Weights of a small GPT-style language model, trained from scratch on English Wikipedia.
Architecture: RMSNorm before each block, rotary positions, no biases in attention or MLP, untied embeddings.
Each number is 128 + 32 x the weight over its row's rms, rounded and kept within 0 to 255. Layers, rows and columns count from 0. The size above them is the row's rms in percent of the matrix's.

# layer 4 attention output, 192x192, rms 0.056, rows 0-137, columns 96-143
size [ 87 101 106  96  98  97  97  99  95  89  97  93  93  96  94  96  95 109  84 100 106 109 109 105 106  91 109 103  96  91  94  95 114  94 104  90 101  91  99  89  92  99  94  98  98 100  98 105 105  97  91  86  89  96  94  84 100 106 108  98  92 108 101 108 113  97  88  97 103  92  93 114  91  92  99  97 112  96  82  93 121  81 107  91  76  89  85  93  97 103  98 103  92 102 107 104 112 102 107 101 111 101 104 109  97 187  91  90 101  87 106  88 128 102  98  97  91  96  93  84 103  85 108 105  96  98  88 102 105  94 108  93  95 109 111  88 100 105]
[[ 96 119 138 124 109 145 119 181 119 155 150 106 116  86 220  99 121 100 118 157 146 114 128 177 155 167 151 173 135 108 137 134 119 135  98 155  66 156 159 155 150 108 140 115 158 159 162 152]
 [116 128 119 114 156 121 139  60 142  59 118  96 130  93 179  73  92 176 140 104 127 122 184 109 100 109 145  97 129 177 119  78  61 163 152 136 148 128 132 165 135 170 141 114 113 108 184 137]
 [146 108 158 141 145  90  99 107 112 197 171 109  80  73 135  59 129 168 102 121  86 132 179 134  85 173  82 154  82  83 116  87 164 152 107  57 118 174 171 137 102  27  69 147  90 120 152 130]
 [158  65 143 141  89 163 144  80 152 194 136  84 105 188 134  98  93 145 191 118  90  82  98  88  91  92 111 105  98  85 128  78 106  92 114 108 156 114  69 107 141 109 139 135  75 159 159 112]
 [122 125 137 138  99  18 176  48 138 123 159 130 164 124  88  76 196 161 165 176 128  95  97 148 137 163 182 101 101 152  80 132  75 131 109 156 125 108 180 165 111 117 122 139  73  90 124 139]
 [176  94 125  80 120 104 146  87 157  90 161 161 101 133 123 156 138 175 196 139 108 119 144 150  64 194 120 119  70 166 105 122 123 137  75  97 119 165  97 105 133  93 142 132 102 104 160 157]
 [122 163 157 168 177 150 150 117  85 111 138 146 104 107 136 103 196 107 148 169 127 132 150 181 162  86 145 156 135 181 123 166 144 172 112 195 132 200 134  88 102 148 126 141  39 115  94 162]
 [118 127   7  39 194 131 137 167 177  63 166 119 135 160 118 186  76 136  95 177  71  79 114 162 157 113 111 146  96  98 123 103 147 187 123  96 111 136  66 155 112 118 163 105 132  90 104 156]
 [113 113 191 127  77  95 115 177 149 208 134 144 126 101 110  77 159 112 152 124 138 166  79  94 128 170 116 118  95 157 160 171 195 150  89 131 152 130 131 144 166 114  68 144  94 169 174  71]
 [125 129 108 164 133  97  97  84 101 115 110 189  99  79  65 123 150 124 143 136  95 145 133 179 207  85 127 170 120 173  57  89 127  99 148 110 140 106 159 100 131 103 149 169 118 166 144 144]
 [ 87 117  96 164 105 108 106 117  99  74 145 133 148 211  79  60  68  99 128 152  99 137  93 123 128  95 108 123 118 104 102 140 127  84 136 124 105 119 117  80 157 110 105 149 121 206 161 101]
 [137 249 107 136 162 202 120 113 127 100 124  95 102 157 184 171  87  91 101 101 159 170 168 150 154  55 122 156  82 184 181 118 167 117 155 146  76 154 111 144 108 135 154 146 142 104  82 130]
 [127  77 121  78 127  97 170 107 101 138 142 123 172  99 115 105 140 139 167 124  87 160 192 183  71 101 160 138 157 118  89 148 111 142 168  97 154 142 107 140 120 135 120 156 156 146 158 140]
 [146  81  62 101 102  88 144 181 183  87 172 108  66 147  55 184 149 147 117 134 140  89  99  67 151 131 125 149  99  91 100 176 115 165 131  89 143  84 108 202 131 130 119 150 104 143 108 177]
 [ 74 139 165 137  70  79 120 147  93 133  86 134 160 160 137  99 190 126  97 189  89  63 105 145 124 169 109 121  89 144 138 130 150 101  75 146  64 101 153  64 188 146 132  97  94 135  78  98]
 [123 103 137  56 169 140 166 178 122 117 115 130 107 125 139 109  61 151 118 128 107 188 201 101 146 128  91 168 150  74 141 115 105  72 141 139 124  59 150 122 121 120 177  91 119 152 140  75]
 [132  96  71 180  71 153 122 136 133  79 104 159 156 182 146 163 147 133 169 111 100  83 105 196 155 163 122  78 139  57 107  60 129  92 103 133  76 113 137 136  97 145 118 139 168 218 122  81]
 [ 60 127  80 126 130 104  79 104 132  69 109 122  97 222  74  87  81 155 126  82 160 206 103  86 137 114  87 134 193 106 117 154 135 128 150  86  53 116 176 169 143  79 123  80 151 146 165 117]
 [166 119 176  79 165 205 144  88 183 166  71 137 100 114 154 115 160 131 136 142  95 154 118 143  75 127 155  83 157  85 108  55 182 141 127  73 106 120 192 156  74  82 137 152 153 137 136 157]
 [116 170 139 158 113 156  69 162 168 123 107 114  75 118  93 125 128 144 137  99 145 154  83 100 160  33 132 189  75 147 132 171  99 154 148  88 114 131  99 134 108 148 122 156 160 147  93  83]
 [120 168 117 107 160  87 161 121 110 126 122 111 124 134 127 131 157 137 118 157 117 100 124 178 132 147 145 112 173 162 121 114 162 139 136 132 122 102 123 114 156 112 110 123  97 113 114 112]
 [ 80 135 201 118 136  96 145 172 113 201 116 113 128 118 163  74 191  86  67 115 174 184 154 148 120 135 172  83 147 112 108 143 127 119 153 176 149 129 190  96 152 131 163 128  96  59 158 140]
 [159 141 153  60 152 145 244 148 127  93 104  59 173  81 112 135 201  81 172 179 182  62 194  91 126 183 185 109 133 128 177 168 184 131 141 104 163 107 171 163 137  92 138 150 140  88 143 145]
 [146 105 132  94 132 157 146 154 165 140  81 101 156  76 222 165 172 190 101 137 151  97 222 123 131 182  97 153 103 178 162 110  97 146 100 174 103 125 126 123 182 135 184  95 143 100 130  58]
 [ 96 125 142 124  61 121 139 141 106 104 160 136 186 102 167 134 125 138 178 110 128 103 113  99 153 184 113  95 111 105 132 123  95 156 145 186 139 101 111 105 158 174 106 136 129 137 129 120]
 [150 122 130 150 104 146 153 129 172 117 126 130 148 162 155  69 135 156 179 133 122  96 134 127 101 138 116 102 174 103 147 117 192 133 161 112 107 107 143 134 134 133 113 131  95 178 149  96]
 [144 101  97 124 179 129 126 125 150 194  81 209  78  92  69 187 128 196 178 142 113 157  69  76 108 102 108 169 101 170 119  97 109 120  80  80  89  86 158 153 174 131 162 167 166 130 121  92]
 [102 151  94 100 129  87 145 133 171 138 142 141 115 161  91  91 193 110 130 125 212 185 161 104 180 116 135 154 128 131 185 173 156 116 150 110 142 110 149 137 132 110 146  79 126  70  82 157]
 [137 173 157 138  94 107  60 123 114 176 114 168  88 108 120 104 171 132 136 127 127 123  95 126 152 162 174  91  81  85 121  79 120 136 127 149 161 105 108 115 130 152 119 124 131 182 119 132]
 [127 168 173 168 105 154 101 131 122  74  82 144 153  81 155 165 186 103  75 156 128 108 118 140  91 126 180 116 114  99 108 117 122 106 114 181 164  41 135 147 105 155 166 161 198 175  89 127]
 [123  89 117 112 121 109 148 168 156 165 142  92 134 183  93 107 104 100 114 152 110  97 106 111 152 131 108 132 145 127  93 150 136 111 132 134 109 176 102 106 139 121 112 157 121 135 135 119]
 [147 167 180 144 113 121  83 117  97 113 115 125 155  80 179 108 116 135 114 128 132  78 131 201 115 117 196 104  91 127 124 112 150  95 127 141 139 136 141 120  78  97 133 186 191 136 111 117]
 [132 121 119 164 144 147 133 138 142 120 131 180  86 109 115 123 161  73 145 153 118 185 134 170 127 104  88 110 125 146  90 110 158  94 161 134 149 156 137 106 109  93  91 117 147 147 105 126]
 [168 112  90  74 148 106 106 183 138  89 106 174  95 121 112 127 104 155  79 164 114 176 128 145 154 125 109 140  69 127  81 114 179 177 138  96 161 188 120 136 115 111 102 121 119 127 112 174]
 [132  95 134  69 173 125 153 116 195 102 171 127 122 118 107 132 162 111 144 108 198 127 155 145 109 125 139 100 132  68  81 165 127 164 158 145  88  90  81 163 141 191 156 154 125 141 124 149]
 [137 105 184 139 133 112 138 185  79 119 111 115 144  78 130  77  54 116 122 167 105 130 159 175  73 101 154 146 176 159  98 137 139 120 125 118 123 135 182 121  97 158 154 109 139 165 180  84]
 [ 80 122 160 250  71 107  99  44 120  63 124 147 160 116 131 118  99 112  86  84 144  98 172 113  36 113 114 104 195 136 139  91 124  97 154 168 110 132 182 149 106 119 133 184 177 170 196 144]
 [100 172 122 189 115 129 170 112 131 105 152 190 168 175 111  64 161 118 182 121  95  32 135 138  91 161 134  76 152  77 103 174 144 171 142 159  66  80 145  74  96 132 127 107 136 174  85 139]
 [ 94 177 130 150 174 114 126 101  77  68 175 109  67 118 130 175 142 180 117  97 135 171 168 114 119 156 112 131 174 179 134 128 117 114 158 120 139 157 116 135  77 130 129  93  94  78 132 105]
 [ 73  87 120 154  99  97 108 122 129 146 209 120  81 142  47 141 155  90 108 112 123 140  97 121 178 100 154 164 190  76 110 182 180  97 125 101 145 113 122 102 130  89 121 132 160 155 156 160]
 [112 150 145 163  68 110 179 127 198 122 109 145 133 119  54 152 155 109 150  97 154 187 196  51 134 120 139  97 151 126  92 145 139 152  91 133 145 123 134 134 131 136 110 127 120 113 145 109]
 [104 186 185 169  90  81  93 136  78 158 126 175 101 109 141  62 174 186 177 161  79  97  90 150 121 163 102 174  21 152 132 194 114 179 141 144 152 166 166 158  91 164 145 108 161 198 172  93]
 [154 114 160 152 127 150 146 140  93 149 107 111 139  97 142 156 140 145 154 104 151  91 162 157  95 139 159 124 162 131  95 178  74 121 114 142 141 155 117  84 174 110 167 126 119 114 139 133]
 [173 139 145  90 126 153 111 125 154 103 178  77  95 161 151 130 150  93 139  83 150  76 136 136 176 159 105 130 150  94 175 141 136  91 175 111 120 123 100 125 139  97 102 136  98 138 136 165]
 [162  82 151 128 160  87 154 102 152 125 196 171  87 119  93  93 160  92 101 235  89  94 120 138 190 198 143 125 131 118 112 138 138 107 120 121  95 117 114 140 182 171 159 130 111  84 114  65]
 [112 198 162 159 170 158  72 156 134 123 124 115 138 171 172 177 143 118  50 111  86 100 176 131  77 138 122  97 140  59 145 113 128 103 133 133 132  95 102  97 119 127 150 160 152 174  91 117]
 [170 140 102 112 136  94 127 129 176 137 105 116 149 144 107  78 175 133 140 195 100 138 186 204 159  75 193 164 160 193  83 163  88 175 173 154 175 122 120 108 118 129 109 122  92 107 149 170]
 [138 142 123 127 113 198 110 180 155 177  38 122 159 111 163 164 123  81 120 129 170 190 105 129  95 104 126  88 124 101 152  73 117 123  71 153 105 130  91 134 156  98  99  77 110 129 133 123]
 [132 178 150 139 108 118 158 142 144  70 150 107 207  87 141 132  84 101  76 156 145 141 220 154 137  74 187 116 168 141  65 129 105  98 120 103  81 115 122 115 165 187 128 156 200 141 119  58]
 [ 96 135 159 125 123  72  96 160  59  47  96  92  87 101 119  97  72 127  39  97 167 164 209 120 101 184 167 135 113 175 118 165 164 187 142  84 156 132 197 138 128  59  98 149 121 138 179 172]
 [147 171 121 178 158 130 107  87  98  81 107 150  89 120 134 165  92 165  72 133  92 161 145 134 142 130 135 120 134 219 125  86 187 195 179 140 116 149 107 145 111 154 104 111  69  61  98 197]
 [115 131  93 173  85  98  50 175 103 135 156 122 120 149  72 163  66 144 111 116  96 116  65 128 164 121 125 122 114 118 135 176 153 116 158 202 140 131 113 105  72 165  85 167 107 151 134 130]
 [135  89  60  98 109 114  86 183 152 180 138 163 145 111 119 156 110 161 144 106 185 113  82 101 129 139 108 184 103 158 125 140 107 177 160 172 161  84 113 124 160 188 101 126 131 186 164  99]
 [ 77 104  94 199 137 127 136 195 161 220  84 202 121  89  95 163 193 161 107 200 104 151 129 140 182 126 131 134  95 129 136  52 156 145 156 135 123 127 116 138  76 163  98 117 120 159  92 111]
 [138  72 131  79 157  79 161 130  64 179 145 156 165  47  91  94  85 136 181 132 184 166 156 156 118  94 116 111 108 199 114 205  91 168 126 118 141  98 147 163 173  97  89 145 149 143 153 116]
 [130 111 189 184 106 154 131 178 104 108 169 144 168  96 147 121  64 114 114 120 150 154 189 120  44 105 151 106 198 116 127 142 109 156 151 136 141 113 121 101 114 160 128 155 137 160  98  90]
 [142 117 122  99 110 151 162 126 158  99 180 183 140 153 136 142 123 108 110 151 193 123 135  77 142 153  81 123 130  76 108 124 115  73 142  99 150  92 103 155 154  64 145 141 126 125 118 120]
 [145 124 149 161  94 145 126 113  93 119 128 156 103 114 114 172 110 111 121 158  66  82  93  86 117 140 133 165 107 171 146  89 109 144  99 145 205 141 169 142 122 159 140 137 111  89 209 151]
 [111 150 119 143 163 114 136 139 100 138  89 142 137  91  79 173 135 164 172 118 119 144 126 120 164 135 116 141 156 148 139 123 124 148  80 183  95 125 106 140 124 158 147 107 155 106 173 137]
 [ 80  95  96 106  70 148 221 149 128  94 133  99 215 133 125 133 179  84 195 104  85 113 122 122  94 103 132  68 181 123 148 114 119 168 133  94 136  47 166  70 176 147 141  72 153 158 121  69]
 [120 104 161 132 144  64 128 150  57 147 204 200 119  60  98 187  81 153 194 125  96 161 168 135 119 222  85 118 133  89 119 125 119 104 116 163 105 155 103 164 101 103 108 162 155 111 183 132]
 [114 139  89 182 136 125 158 130 144 123  85 162 147  98  96 183 157 208 173 127  70  64 133 153  81 150 169  93 165 112 118 110 121 155 138 140 220 116  86  74 127 176 141  92 111 118 135 140]
 [127 154 129  86 124  84 155  93 108 104 154 161 101  76  91 111 180 124 170 133 167 111 138 186 161 111 132 147  98 143 152 185 171  90 178 129 130 136 176 153 125 112 112 123 137  45 113 142]
 [142 118 120 108 139 185 119 158 223 154  86 169 198  94 102 134 122  89 111 148 147 159  45 133 107 115 149  56  65  79  71 125 164  97 130 138 115 200  64 154 135 120 127 179 108 124 106 159]
 [109  58  98 169 129 195  77 132 158 130  90  94  48 153 129 100  85 111 108  90  79 134 109 141 120  68  86 121 101 112 152 139 168 140 143 114 130 135  60 147 131 181 143 113 164 181  93  88]
 [ 66  65  87 150 146  90 137 158 144 103 127  81 131 151 117  70 131  81  90 184 150  88 126 191 222 151 121 122 131 115 111 137 161 106 182 120 117  74 174 179  79 114 129 136 126 148 171 120]
 [125 157 129 156  86 105 127 119  77 128 157 141 168 184 173  94  85 110 147 113  93 148 141  99 154 119  59 145 108 124 155  91  97  74  87 168 153 145  96 120 154 140  98 139  88 137 139  95]
 [165 139 104 144 121 152 133 151 138 176 193 150 130 155 130 155 164  91 128 126 192  97  48 122 164 125 191 138 135 112 149 144 123 109 121 191  88 146 120 102 155 127 137 158  44 111 145  79]
 [115 132 111 138 110 116 160 152 143 165 173 148 118 158 100 115 196 134 158 169 101  58 131 152 159  91 111 148 131  77 145 152 132 161 131 123 138 135 179 141 103 152 131 175 100 136 100 113]
 [115  52 158 141  99 105 115 101 101 202 211 173  91 113 118 138 116 201 107 115 100  97 125 157 113 173 153 191  76 135  99 138 100 118 141 145  78  90 121 114 121 119 186 118  96  97  86  86]
 [144  87 151  91  89 125 108 115 134 122 196 118  73 142 110 110 108  94 168  94 112 142 110 107  94 153 123 133  91 142 101 130  98 142  89 126 123 117 113 115 117 115 128  53 151  88 131 139]
 [171 164 125 179 142 199 160  72  88  80  39  95 114  93  96 165 135 106 114 113 151 140 125 120 133 114 232  30 134 131 148 111 162 140 132 137 136 141  98 165  72  90 105 161 139 114 119 172]
 [ 93 117  86 113 148 120 146 115 179 141  85 110 102 197  66  70 141  60  80  93 140 184 141 126 138  58 155 142 135 146 100 160 134 172 154 145 174 124 159 160  97 117 132 131 114 105 122 158]
 [126  95 128  77 137 110  68 132 133  94  79 129 105 132 141 170  79 241  81  95 159 152 100  87 127 190 123 118 113 136 118 127 101 193 167  97 111  82 200 109 153 117 113 186 157 162 159 149]
 [  0 111 107 146 102 105  90 159  54 159 101 161  90 127  71 179 183 132 164  68 165 168  89 110 115  60  61 118 178 104 161 150 126 102 143 112 117 112 126 134 106 130 145 173  94 124  99 125]
 [159 174 108 164 121  88 168 119 119 150 109 126  92 122  60 124 204 101 144 160 139 157 213 142 109  79  98 174 120 161 160 143 108  93 135 178 133 130 152 117 174 165 143 143 180 104 134 141]
 [101 103  77 183 149  91 124  75  81 148 151 218  90 145  31 110  86 182 144 115  93 178 106 118 129  67  39 174  92 133 109 121 129 110 138 150 119 132 184 127 136 122 132 147 153 153 182 133]
 [130 102 155 191  25  83  93 174 109 167 139 111 135 138  89 124 112  89  87 102 122 118 146 110 123 116 118 151 116 136 141 167 175  84 118 134 140 108 112 131 142 148 140 104  94 113  73 112]
 [ 96  65 131 150  88 127  96 189 141 103 129  98 124 108 120 158 118 139 123  91 109 150  93 100 125 136  76 104 153 128 131 131  69 121  98  74 145  93  81  86 187  97 136  99  86  99 138 145]
 [103 114  73 136 135 130 135 106 143  38 127 139 109  73 119 137 133 171 193  82 152 154 199  91 111 157  64 103 102 171 139  74 105  82 170  48 113  52 151 101 146 121 136  98 144 116  90 117]
 [113 132 174 115 120  75 152 155 129 146 169 177 166  39 123 189 131 177 123 207 151  89  89 104  59 168 154 126 105 147  72 128  73 138 108 101 144  82 151 145 138 113 135 111 156 132 101 117]
 [195 170  55 130 144  89 134  83  74 134 159 119  93 102  69 162 130 132 206  76 103 105 127 115 176 114 127 145  96 130 141 125  99  98 111 134 158 121  78 154 151 126 158 145 155 116 159 137]
 [155 110 178 130 110 117 163  88 119 138 125 170 108 146 128  49 183 112 107 134  79 146 128 149  94 125  76  86 121 100 108  80 132 154 116 128 121 123 204 163  79  71 109 153 111 150 167 157]
 [139 126  58 155 140 164 167 141 177 150 149 121 110 135 107 139 170  57  91  76 177 146 161 108 138  90 191 120 126 130 102 133 122 130  82 116 117 101 116  89 124  56 132 120  66  93  67 143]
 [ 88 170  98 107 144  84 101 157 147 132 101 146 140 172 112  49  66 120  87 129 127 137 131 113 148 121 135 140 122 122  92 195 100 157 160 129 152 138 142 105  85 129 153  81 162 132 105 142]
 [171 111 134 189 119 186 171  62 203 150 102 173 195  76 162 119 141 139 150 134 176 121 144 151 138 106 212 104  94 145 119  56 125 184 202 148 121  98 116 155 118 124 137 130 143 127 144 108]
 [179  99 128 185  57 136  73 116 118  89 158 135 160 183 139  73 119 125 136 101  88  39 103 191 134 117  97 123 134 127  94 148 100 113 137 172 130 136 118  97 131 184 160 116 133 134  72  84]
 [116 142 187 139 126 100 164 115 152 153 138 142 153  72  91 205  92 183  90 120 159 116 182  89 129 149  99 123 183 174  73  88 114 135 139 116 125 146 123 172 108 100 136 131 123 117 106 151]
 [195  89 135 170 117 105 187 152  85 180 114 112 168 181 115  40  76 166 221 147  32  52 142 170 100  94  91 166 162 216 111 119 145 144 136 176 161 115 132 138  79 138 119 168 110 165 158 147]
 [102  82 219  95  98 107 123 196  82 164 178 162 133  61 153 117 141  97 114 180 158 160 120 112 108 194 127 156 140 123  89 159 133 130  96 124  92  89  88  64 127  85 123  73 139 178 116 122]
 [102 137 105 196 132 187  98 116 132  68 104 120  76 173 109 166 113 125 142  90  95  99 134  92 145 106 125  92 114 123 172  68 143  74 145 192 144 108 110 105 160 166 166 124 162 152  91 128]
 [150 188 142 177 126 156 142 141 172  99 116 144 208 123 178 166 123 178 134 121 168  56 130 142 143 115 185  91 172 112  95 135 121 169 109 135 150 132 147  62 162 155 136  93 162 126 145 125]
 [166 172 120  79 160  98 162 117 123  74 178 169 142 163 113 127 135 103 116 151  99 110  84 111 122 100 100 108 141 155 153 172 165 165 136 118  86 158 189 133 129 135 120 168  84 110 132 144]
 [ 80  81 107 143 143 123  81 150 114  63 149 150 107 134  59 125 101 141 168  89  92 138 133 151  80 119 109 136 134 131 147 193 160 131 111 126 172 114  99 145 152  92 144 129 103  96 151 131]
 [119 149 108 101 161 122  90 109 120  36 101 119  83 140 124 126 149  86 114 114 143 139  74 132 164 157 155  70 101 116  86 163 134 130 143  82 125 107  79 138 149 180  77 106  65 106 126 187]
 [166 124 104  98 159 202 151 123  95  70 167 114 158 158 153 150 137  78 127 121 104 135 112 190 191 109 116 104 112 109 167 192 123  97 102  95 121 145  89 176  97 173 172  49 136 134 140 129]
 [109 122 167 157 104 141  92 117 183 202  78  91 131  92 136  99 142  83  67 134 131 112  91 110 124 119 148  61  85 123 118  82 182 117 122 103 134 113 185 155 167  74 101 151 103 113 173  84]
 [131 212 188 188 126  98  94 140  48 117  70 144  76 112 119 130 148 160 172  82 138 183 149  90 129 150 140 125  65 139 143 132 126  96 115 165 178 139  93 140 146 148 105 112 134 113 132  86]
 [155 149 152 143 132 118 134 100  71  80 172 203 101 141 121 102 195  70 180 180  64 176 120 167  92 162 131 109  99 135 130 145  86  54  83 154 148 148 108 110 124 117 130 113  96 136 134 111]
 [ 47 130  96 105 128 109 167 239 103 150 108  89 123 108  75 148 174 129 107 145 125 139  75 163 124  85 197 167 185 139 139 247 113 116 151 128  73 161 116 180 113 156 166 140 148 138 143 158]
 [ 47 119 102 134  98 101 137  72 173 157 123 122 144 151  95  64 144 102  93 179 115  95  72 124 135 112 142 147 146 132  70 111 173 144 117 130 143 148 119 135 128 114 151 140 172 136 112 142]
 [107 104  85 140  84  88 114  61 147  95 235 120  82 175  33 104 117  55 112 118  68 118  79 121 125 110 133 136 109  87 114 155  99 100  99 182 103 133 143 126 165 148 132  55 175  92 128 114]
 [101 109 154 160  85  56 180 151  88 119 134  95 140 120 129 124  94 165 128 155  68 107 171 128 164 168 168 112 176 126  69 122 174 133 164 164 143 156 159 161  54 109  85 154 143 176 176 149]
 [165 181  50 131 224 204 159 150 109  30 102 101 122 177 154 132  87 118 127 194  83 142 149 181 115  58 123 139 118 113 189 105 177 137 152 114 121 147 115 168 124 126 114 181 154 153 101 118]
 [126 176 200 155  61 147 146 136  79 128 162  94 167  77 153 174 154  75 166  93 176  88 123 105  70 173 164 150 121 124 154 145 143 108 132 109 111 155 160 167 131 127 156  86  60  64 129 113]
 [115  88 142 142  93 148 114  88 189 144  66 140 129 125 163  83 136 134  80 116 127 131  95 144 165 150 154 116 138 168  56  87 150 143 136 112  91  99 154 162  63  78  86 142 173 127 126 145]
 [156 161 132 106 141 101 177 102 137  90 159  99 161 139 171 140 146 116 131 216  53  22 177 170  96 171 140  98 136 113  88  62 125 111 102 100 145 119 147 119  98 135 134 123 114 205 118  90]
 [164 125 170  71 137 118 139 172 104 129 114 116 129 124 178 162 150 133 139 133  99 116 155 181  55 167 138 100 143 121 138 117 158 138 115 105 177 126 113  95 170 136  81 125 133 137 111 142]
 [130 109 201 171  92 128 121 133 160 149 152 207 132 124 117 108 182 124 119 180 152 178 110  99  84 114 147 189 117 164  99 165 124 173 142 152 162 115 101 107 111 148 143  71  89 133 166 134]
 [158 165 138 132 133 114 165 161  64 116 125 119 126  90 123 145 125 138 167 109 172 156 160 115 159 122  69 157 107 179 137 173 135 143 155 141 158 131 120  79 132  90 130  88 126  99 141 100]
 [137  79 139 152  89 109 102 104 100 138 174 155 132  48 108 229 129 199 143  91 172  61  90 111 194 138 114 128 132 124 138 150 111 115  80 105  98 166 167 183  93 120  99 136 104 103 108 166]
 [ 25 157 141 204  70 136  88 146 160  73  58 151 126 101  83 158 119 127 106  85 181 138 106  86 151 179 181  22 111  65 134 121 129 118 130 102 102 132  71 155 148 112  70 103 109 136 105 119]
 [ 67 123 100 116 144 106  90 141 142 161 111 114  98 133 139 156  93 173  86  69 107 142  79 116 171 155  86 170 136 145 111 176 163 123 128 163  91 182 127 145 135 123 161 193 133 129 110 136]
 [143 221 188  93 201  98 118  74 110 129 108 133 119  73 126 145 160 115 103 132 210 142 161 129 167 133 158 129  88 123 100 134 134 142 146 149  95  87 128 146 147 146 149 124 135 130 115 150]
 [184 135 177  84 166 216  63 102  86 147 124 105  95 178 156  84  59  91  88  32 130 144  91 132  91  82 118 112 137  56 145 138 116 109 125 125 140 120 127 141 108 106 163 107 144  92  65  94]
 [ 87 163  87 191 104 119 129 141  90  63 132 137 131 177 165 124 137 196 149 133 147 128 166 152 175 154 102 151 156 145 175 118 159 117 121 117  52 175 127 131 136  97  60 131 142 152 131 138]
 [ 77  92 116 123 168 110 144 130 121 168 152  66 195 106 171  47  47  95 119 159  71 125 150 185 140 109  33 152 141 131 140 136 107 129 123 138  97 150  87  81 171 156 127 131  94 154  86 101]
 [127 137 157 180 142 143 184  61  86  97 164 105 112 174 174  54 114 147 151 116 118 127 181 108  63 102  76 117 177 130  94 126 107 123 115  63 150 107 201 128 129  89 117 123 173  74  93 127]
 [174 107 145 184 103 168 100 149 157 110 130 193 104 129 150 153 138 132  86 180  89  93 128 132 107 120 128  97  59 165  87 167 170 130 137  89 102 134 122 130 125 147 100 138 113 136  70 123]
 [137 111  79 150 148 108 130 105  58 178 126 144 141 101  89  71 131 139 168 135 111 113 155 191 151 113 177 136 179 106 140 131  59  66 119  84  70 161 101 140 124 114 120 138 140 176 142 115]
 [160 156 130 144 158 147 115 103 128 106 110 139 165 142 132 109  71 129 136 123 119 180 141 145  90  93 122  98 106 121  80 139 120 105 147 125 120 184 133 115 116  99 101 189 121 144 152  93]
 [ 71  92 120 114 130  70  81 149  62  90 160 118  74 140  83 104 106 149 129  85 122 141 180 112 134 181  59 117  77  76 181 139 165  82 115 111 135  66 134  84 161  57 149 109 139 174  91 136]
 [144 100 118 130  64  91  54 164 195 187 152  71 167 134 172  49 132  84  83  60 188  86 128 155 142 112  85 110  98  67  87 179 140 135 128 158  73 141 124 162 130 121 130 131 147 112  87 151]
 [ 81 120  84 156 116  65 142  82 124  83 153 114  68 184  44 140  99 149 100 120 149 101 124  95 182 141 122 126 190  87  96 157  69 134 102  88 110 100 160 121 116 152 140  88 144 131 134  99]
 [150 145  95 111 116 167 128 113 124  89  83 120 137 204 175 129 134 139 154  68 163 107 101 117 190 148 110 109 144 126 182 108 114 112 105 132  85 100 115 160 100 185 139 102 134 188 125  85]
 [146 121 143  55 114 104 165  86 148  69  98  32 128 179 152  78 203  78  99 111 133  96 119 173 201 137 163  92 139 103 128 172 149 131 127 123 100 118 130 113 151  55 112 179 124 127 131 143]
 [143 117  96 115 148 118 144 126 145 132  62  85 133 107  83 128 142 122 161  84 158 123 239 126 160 102 156 148 127 149 159 135 104 109  87 145 117  97 158  45 131  84 106 107 127  81 127 132]
 [ 94 128 129 177  85 151 138 136  79 154 135 128 141 112  97 198 114 138 162 134 104  92  87  72 164 133  93 119 145 112 167 112  61 122  84 120 199 154  99 131 146 168 139 125 133  56 131 148]
 [172  84 174  99 154 114  92 166 103 101 151 172 110  90 149  47  57  94  86 163 113 167 135 179  97 129 115 142 141 160  82 121 150 184 174 128 134 134 123 151 116  71 117 131 155 139 193 165]
 [141  63 135 129 141 118 147  95 179 147 162  93 123 111 137  80  78 128 127 103 125 142 123 141  95  97 111 177 127 129 112 120 193 144 163 124  81 109 129 144 166 107 105 158 111  90  70 177]
 [144  93 185  93  97 147 103 159 145 151 127 151  72 145 145 125 120 120  83 142  76 130 117 162  94 155 173 137 182 126 105 150 110 139 117 167 159  83 143  49 155 100 169 116 143  88 102 105]
 [161 146 120 176 149 160 107 113 146 115 133 166 176 102 144 127 105 188 170 122  98 111 132 120  98 160 146  97  94  94 103  64 117 103 123 114  66 175 109 139 143  93 128 160 158 143 163 121]
 [136 138 103  58 168 129 122 135 160 116  85  91 137 202 177  67 114 112  76 101 128 143 162 141 173 135  98 129 152  98  92 141 132 153 152 102  97  93 158 136 101 123 121 106 109 106 130 143]
 [128 133 131 115 118 189 141 116 166 193  68 107 152 150 154 107 165  62 122 120 158 146 190  79 137  92 139 131 144 160 198  79 167 150 131  97  89  82 136  78 168 113  84 119  57 139  66  83]
 [ 88  34 177 134  59 148 125 130 195 131 146 141 125 158  95 109 174  86 108 103 174 167 120 138 111 157 160 117 159  19  85 146 103 117 120 143 134 167 147 125 112 128 102 133 172 176 127 119]
 [140 103 143 155 123 175 215  73 105 159 112  80 119  81 137 150 179 108 255 103 204 154 184  97  81 126  88 148 137 127 179  77 137  87 127 125 124 133 113 119 152  86 164 111 128 114 148  92]
 [ 76  89 158  95 147 167  84 194 147  92  92 196 108 116 122 171 165  95 168 166 202 169 102  96 131 143 143 142 125  80 112 190 143 107 130  98 164 147  70 170 160 126 121 114 164 212 126 123]
 [ 92 149 126  80  77  90 183 174  98 126 171  66 163 125 116 113 107  88 156 157 106 111 103  75 163 152  99 156 175 144 130 150 223 190 152 130 164  78 128 111 120 152  70 123  94 113  64 168]]